Each number is 128 + 24 x the weight over its row's rms, rounded and kept within 0 to 255. Layers, rows and columns count from 0. Numbers have three digits each. The size before them is the row's rms in percent of the matrix's.

# layer 7 attention query, 256x256, rms 0.128, rows 152-185,216-248, columns 64-127
085:160166132084166101144114173166124124131104140122124104098139142110123128135119112106142088090160135080120151118109104084164139120137149138082145154102126120175112115108180135107114157137096128
085:126110162166121156118109128134148140142118128132142113099115138124114166125094113155122159125143161132127127107105099152122135149117145125172077122141124121136122147135118151151106108165139104
210:113117126179112139089133133180150091119119160096142126131097143129129107152088172113166143097129150143087113147145165146151126122118141131138117094112133095116153086138124096116115133102151159
113:143074081149113189108097122137149148118154117153138093104142137119114111106129104146108111098115139129109175152080152152105088125099118116148158142114124138108111135122101125098143170111136133
113:123149148153133148095149079123098173161146111094116146143153181091111188121143108142112098123053091089156123126099139120134136131114126143141128103108153147139138093114148126140118117109121156
111:143116143126116152114072140103106119114163137117154146178132120107141094179094128138145150118076117133158092165119130146110117144120136087164128161139110106142175148154123153107115099101112162
082:125111135132110158147120122147126116126112079145139114131129144126159142108113114164096125130138100107097182130112080149148124113142119136113108171091138144130117104114146120131167097156119147
113:113084145114084115139141166113132127141161130137137114102105121098137132129118136084112137137144110178111152110083117132121102122127102103118150127111150128096133090114150141164165137165124149
124:147155123156128124105121108117158131144155150164121145123132141102129115147136127136147141128172120171090180135155114141138143103138111104131107124137115123105118120145082128159151138115158144
102:115114086115172167158139110117125141122152083154099163108142154156118130145164132139167105097105096092143102134160182104107117179128139136127090167136097161131140160098089107133114125124140174
106:148121151113109104149130113156146105136140118163115113150154129107158124173130167154137148143166112142103173130121102088137161165136121129125091101135143116134140154124126151159142075106099121
104:116113117115167148161143109101113115150159110166131147133124149135101078132140125134150105146150112133140145130158156124082141138113104102105130170129089135094092161128094122137140117095133119
090:123135118108156077143165120115114108136126147106140115172097102120108133104122148121160126166119159111104148122122162105151121114153116109107138150144115160127126127133142109111134159132143118
133:169164136170149131106117169126163130104116138119124150104111134113133175136140142129153143147130135181086130110124119136121184137070134114109117077108093066130117126109120129123134122098138137
098:097084110122165158122154097167103113093155144131105117116087107140152116123058122121111131097098116099140099127131120177163096083175135102165141137144132108111112097112122140131126166132107125
101:148128127146099145151133126180160115088148137139103067150094112111134172095123146109139130134165143114081134182141127120167089084169148048135130121149146116139138158116130164113116101104158123
091:139127100125151124146156084136118157139137122161161125119115168110126143109157116155106145154108137197104120116119130119106147098131171125126102131144099107130135111158123121138135129129118146
091:085085094102132115179127096099118120105135101151102152140153101124120147146164135147135118146093132114145125119139140103102108125170154114108087140120136204116116154144132106103129102137155167
089:134140110107190119121142089168165141142153154161136155140145135133086119145155140134148110120112110145118111106093114105142184132136097126112173132117116154129089174134116088104088141131123080
084:139083107118100199122080157147147114125106123102077166135133152147134115140116143152125158102130096121130081155114163141099123128103153098113139122106131100073116147151101109125096100078143131
074:179128122143122091139138092134107143101109078140134142120125134126107133118170116140118109104120139083099139151133064120067136168123146135130093147187138120126107103119141129105119146077142124
084:095133151116144122134068129139092124120125192109135114117164123143140117101116134150146161132113109077150161144137128136140102097150110104109090155148155133109159106083134106146147101164116133
085:128154109154139130071090133164136152116134107071142091164116126129123127122108148114076161118143173107144141159128123161138111093122133168128143124099132123111151096107140113161124075128119121
075:147123152151132155132100134139097155131166159159134107106137160132108163120155098135123145179190163124128150125176116084155111117170092140154149167108133129142125108132103140114090088158137136
072:163139086096130140153077150149121167121114111172090174098152136115157125132176151162106109109110085079118106112122128115112098149130160126147119120143107135143148174106082105132127115143118144
068:155140140121098172183090141116145090103108109118123087153109118104092112139111111140168095075144073098144127178121132080146128116107146144128130144141113181186105134102159118113151116167089123
065:092159143123163109133099189095164102077090131119090104113187178120138162160118122081121087117084106134097101140154137156080119106161141109139072113132150108111116100120124148109088137110151201
073:134119143121135125136106136119161090154133123121157116120130082111173117125117116147097137146146123150117161153099121149164143124118146158130159131113152110138106122147100148099124144097167141
073:137130163151119140141157119137131093117116134125112132149130114150094113126135127131138141122124147117146057104120158111134163156118136147141130094113127160145093131183161080096154160096135127
064:097104118113153160101132146141115122145141168141145159140099127126089082142149098129149171103133118158118095127136154165168122101125112131098137115112107106153085111127108132094103147129127112
067:184137172136074120126136050105129109154161138157103114146154153140095164110134145139160113121127145139150120161084090150118114143115088097149179137120162092126166115088142165134095096122146129
061:138119097095142103134126152156160150139135101125111127141126124146130129072142122143141111145130088149129162118167129136171108109155114067121143141179154114112099119105111123155139139135122132
070:129127105115111129128178133124089161138133099129132115131117172116147140125176126132148120124171134059169142123130150150106144171118136139153074161154134121130134168106129130147112146111118093
065:128128167117203118164130111106145101137093110127111071137129161152115114095127108112140132104126145122107118097138162126125116132154129114136105102170121124158106108159143140106185144152156102
053:155148115114148144164124097132143106123108119126134129132087076110098139123150136133149127141115132156113108107091138080150161139105134126116115114149150082136117142102132112141134088108104122
064:150121159119138105132137158117109139150130118108162115130167130117103138121124098176142144146167162143116147128127073097067138105123142143101107127141167159146079143159132085113123123122125093
228:146109126133135147153127141128142088127144141161112134099152160102172114167136157118140123111139138136086112127146118125086104151147119181113116099138116081140138178148078167128114127118141148
066:105162112133168139154127098107150138148099121134119147157099104140140121114167128103142096101098124159160119076113133185157136127123121120130124095108084084151137134087111141189157154152127123
070:135164128158133116109159087143134146117165138160110128124104160135147154123114116148135155138145089118076117102131150128159107182112102180128111136114156098107110133113138126131132116121149166
068:126091159142123116120125124113082110114140143173121113112137123109165110150127120085162154123118161113084111158165126110088120130163136074111118145132155144107134146108144141116103152092088165
068:149107150107134087141151135103065160105150150123132099125127115121097121136157122219176160149150121124125155156147114079106124107124113096110119142143164166139072151157130085096119113101105104
072:128115156162137137091142188135082121185128112115132139121171121122107139160105113135111132111128134169153151114153112115064152108139126139129114158112116138122115128139102120123150162132093143
084:136118074096110140118103122100151107157090135166129108164131178117151079182114114098137143123117166134154117125136085134110132146142160121095115099132123134116143099132118112144125152115107111
073:074105090131130153140138111152135153115127098138162110116124140136118098117139121107120129097114106108162110122101135150138086124152178125138147159134096161099090099155130102115114122138145135
087:148132121096130140152117103106118139120084116139137128166093129136102134120131161112141144189144108112165136154144130096165144146130163137142127135161194143124107132160160098144088126165091112
084:109100142098133128124141174121118120111139148118148130124129101142086131118122131146108118127142106097132160121134107082124115122171142101125154126133117180134132120170128076118115134119130102
075:136138167110120135130172135128105103096165136127113123136080097137150121144109122200121153140116156124061158147141106123090115124144117096111116098126122167141133112122135120066116144099134080
089:169133121124157118099143151161120099148112135122126105108169186105181115179135104120147122105110134163106144117142102105095139155114130151075120087125099100134111127130082160119121131082135135
077:144085110143099124138111109116160137121132156169111136139089115101126120180094138140121179101076176106108092118147095131132120092154114104145105135127111110108194140146134122146128178124108150
072:130130132124115140146113126088108155104147120149145126139164098127116175135119128142111174126148127128122116187131152081116147073147134087117140162150127111113116165133134125122082127095138114
097:137145107130132136144105092127114126153133133134127139139094167093136091140142128116147157151106167146165115127110097136122148130119146162144119126129175117102100147159178122140149116154104144
100:099106147127100132138135105140101155109135100135153157139131084140094136133130125110139168161142119089174133144135143133147114124163141149170130159144147178097100114176157090102106105184123135
113:072125128108152117114138151134130115136133119141118129127156161159132098111114118167109108096127157109093127116080085138121125127139116102132124168094143174119116107135154122109091111129137088
104:143115146115146150130114139153121140124140139150129110125122167114175125145113131125133151104124094118138094125119150135116126131120117129095165139152135093113120156122088185144079079100137099
113:104096159150124101116139137116108123107110128149144121086146131117055147119135120134161106117148121137102112151147110142146160182101154115140138135178173105112097123137165132167148095099133102
110:095130136151138116123132144116098148165149150097122127111152114109154108140100162165124143114131126115106124173143137147164115120163142112103077169089152110127111132124119150165128139148123106
122:192177120118128134123110107125139126133165139192123141123116161148145188145127132106099156169160143155134140157104120132090116116141112152123133130131135112160125149133163143154131144092119146
124:126098190112142116126114155151113154121110124184139122112138125150152110123124073135152129111148137111174134119172102112205159121177091117143147124145105104144131143148107150131102079141112156
125:152145105150106098200104134128132143129125152161149126135154133128107119114133172154103127145111153134081141123114137123108094101126101134129187148104118198154130161116138057153161156129121141
124:136126128108130114144093132144153159113095151090152089119129125148117148115128125089117126115155103127153108122115106133130099121071165124137145165122104155169088138119177150091161101115091076
119:102147141099128133143109159122154076139122146128115127121162171163134153141121129107167060133133147121090125140127149111129120111138159116192135106119126113083103192121141122124083175131139159
124:129105164160097161139096142106140130177116102108140129103152110111200123183173113097098129118153121135151127142127135142129130128133162154132163110138114063133128173128160114122113140109168086
121:106114172147117156136162127141157130142140111145127092105114157164084143112127133143140158130147142109100092111148108123149133134139087146131111107114164192129112163133120124080123154111148080
101:071111127182124153113127116194126086130144143134118191122111125119099077129120154125159176153126128140127118134118142154108133113101123120124121113127131126141143121168101104085121139156112154
132:151123119124124139144121107119125124144097127110140110184112156154078146102157168130149168145158101144122144150100098124113100152100135080113166116120132136111111127103109138103085114145139104
106:104116113127115105141127129154139148108136106087127126169154134103163114095149130155149097121127117163119157067144162120060138135179134107109169095168136135115148147101100107128140123153165114
130:132138112168126151127148143130108174136115091131130097138152151111172132083150125132149143147139117088127135138115161157094149145130132147122128123133176127126144147115131107122094122141131119
# layer 7 attention key, 128x256, rms 0.123, rows 88-120, columns 64-127
069:135157164108125136099105112162129066179101097132108129116110156133124126131090127082129095123134086095080111146148135114135129189109109120041081141088124138151122132169136129129157090156126120
052:139121122105124155136130150141118088145138126094202092178114059125130083129106112126157139130136128152133124137133091083118160090109158125124134157123162131122159111141113161138122162112106106
096:165118140165088167127069123116119121137158134162114099096159120142121140137110162128168137137154089104131149175124125086193090150171149099118161118138129126125152140147102148136124122124120118
054:141135111126101101084126155134153130118156130126117109127082139113126104132100157110162132121102147103152136106120156151113138131131148127143130099140120087112120124121141096104107094129137125
066:148083155161112141154146119120111113159097138113115197139139183165158134149080084165092100153141097154128133089087137114127125160122165164137094108081111118116136146140126121130129101122165136
055:130126156103115098167094098145091099147129146157105143141094121117123115113124098117106152116101145125123102088133120116142127177152103159116102137117115103135109126122088131081078109160115102
057:112128116126132156129118123157116082149091120102184143151170120155126092152133114137146132157150124132152103134155115069095157108143148115113149168136154104129141127156128114138130181083114071
063:082102155104140164119134143098109148153132121108144143114141130149126123145121124181063150191140182072117103164115149134139119162140113133132108163092138204070165114095121095112135126176118141
069:126134130119109117143143141133149115131120131143089157188124094117104151128136138092104139114106175078140100115143116126124162153154141123131090144127124158103140100071152138106138167176109128
073:105075108108153108118140097125098130095085123137118176153106174105099116144160155185137100131166125138176124129163125126137136100116125123123114096140118159134149140127114128137145127091115127
080:132138157145101149137135139141119170147118101117123121127106105131091120106098130083142151086113112120119146144165091092130089113122119102134097134119125125116138135112095116109092123161147113
064:114096138175109139091103126154112125156129134117134108132141094161112108172084099121145102185154118133172117134133164084107123134132131106138130136170133167130138129129121153104085128078121092
059:122146112090124180115108141124137097132088126114164120131153110122107119131103129116118134112163165119119139167121156129113150067120154107145126159101098088162161154133083160113088134102098101
072:150092125178104127116116121136111125108172158105132141102119106102154099102104096147125195125112079126114115138124123108158118130131142092172176125156143111132153134109133165155073152146173103
067:111133141166099151138122137159149100153115162117101150127127114152143098175197122087121145180100068106108103114129108118127104163140163112084128110127127127125098124113124135111133195135148146
076:133131108146090138149110116073149128112127134160141117149129113084132124146144140114094166154146176099128126142124123125142147103163145109178155149150139103111168121142141154164126122124111115
072:167143109089169105110140095132158096103130152101147129155139201090149108147100147123098105111141119133090108106112136181122122139158126149099146102071134134156150139163142100160165117139121146
090:119134127113121139132150110123127153115109109139102158142111165120120094123166153153114157092106078110141109092151084138129115134151108115118088126119159175097091147075136125126129131150144146
108:131151149100089105154133137158128145108110129171134093145105126143116119172116135086137100137117161114145130091089128125103138136151127148125076142102128158098095084117148111111138119091124146
098:132166113075160127097115120137143107134084109122196136166133191111093127134120143179145083107174123130125143152122133134129119083134142141095128126078134112104118158100080146158121089041112115
132:161061157113115092114111102134090133117123095141159131085096156097141114118138145096149112120144084144114129172106124130116115131106137132132152103204129111135113094127192192173124131071172136
127:119117156144139122172123145152128103122117156117154136141140120140119150104105089128127124077135104169115121123151141110132087166150133143108129104130145136128163087104087135177180126141126120
145:160118143113107137174102159115118142099126178114120139112100122091109171133103102114112124135133117136106125120112102124135105110132163161101120106101105116140157143149131087147127131131163107
141:139135152172154114077105120139128147166118099138131145112135132117124111135167152130115180212147104102110135144146120106198149143116118151114157141125158152122131123163122159121116129114139129
155:122057122141094131143117152170112185120164172125098116118116136132121157128131123087149124137119105121113086135118166127123170115110154127163153138117140142129142152126136112106131146144172099
156:163150137082102122110116117132124169128140093124128140130143148128119138145122148120145095095173117118085083144091117121155071143139131119075147158098120160145124143147099097113185149161085122
161:109140162110174116093136134160136089145102175129141130124139124103134128148135140134173089106105090079101101132139115131112124129139126148125113110070119116127118142129134113143101140108126136
159:140140104124096109131142130135183091146118131137121144132157114121113100148156128093156097173133084154146093168131138113119127113115145094182125116083111084113104143100163116122096118125170141
158:118116140088131113134174088126113106144139139084129126181109152098108131164085149116131148136132142149094162176167156126138140139104114138143135084141115130106142145121127160112154133151161132
149:137101118108135137136128111141117105108141151126179143129109092115127120176119129120115177069119132120121148135123137153131128124129097128146110105116115110155136107160137119147089129110167088
173:097119130162104095121114111147122119128145085143144161171131075124129118103149103112121119119117142100119151142102119123115084112127144105162142127089164116101138125105096120101083142099054105
158:119118109107167086159116127130107118112154143109163145146157149130152129104153095128149114148132158129140113102101172106104133105147123097163138097153074093133053125116137156115113127158146106
168:164127123101124120154132127138089135147137125133152141165147133164129127099134128123109136098127124125134127133125121130138134125103158115121098120142125132058103156118162128146119140118154192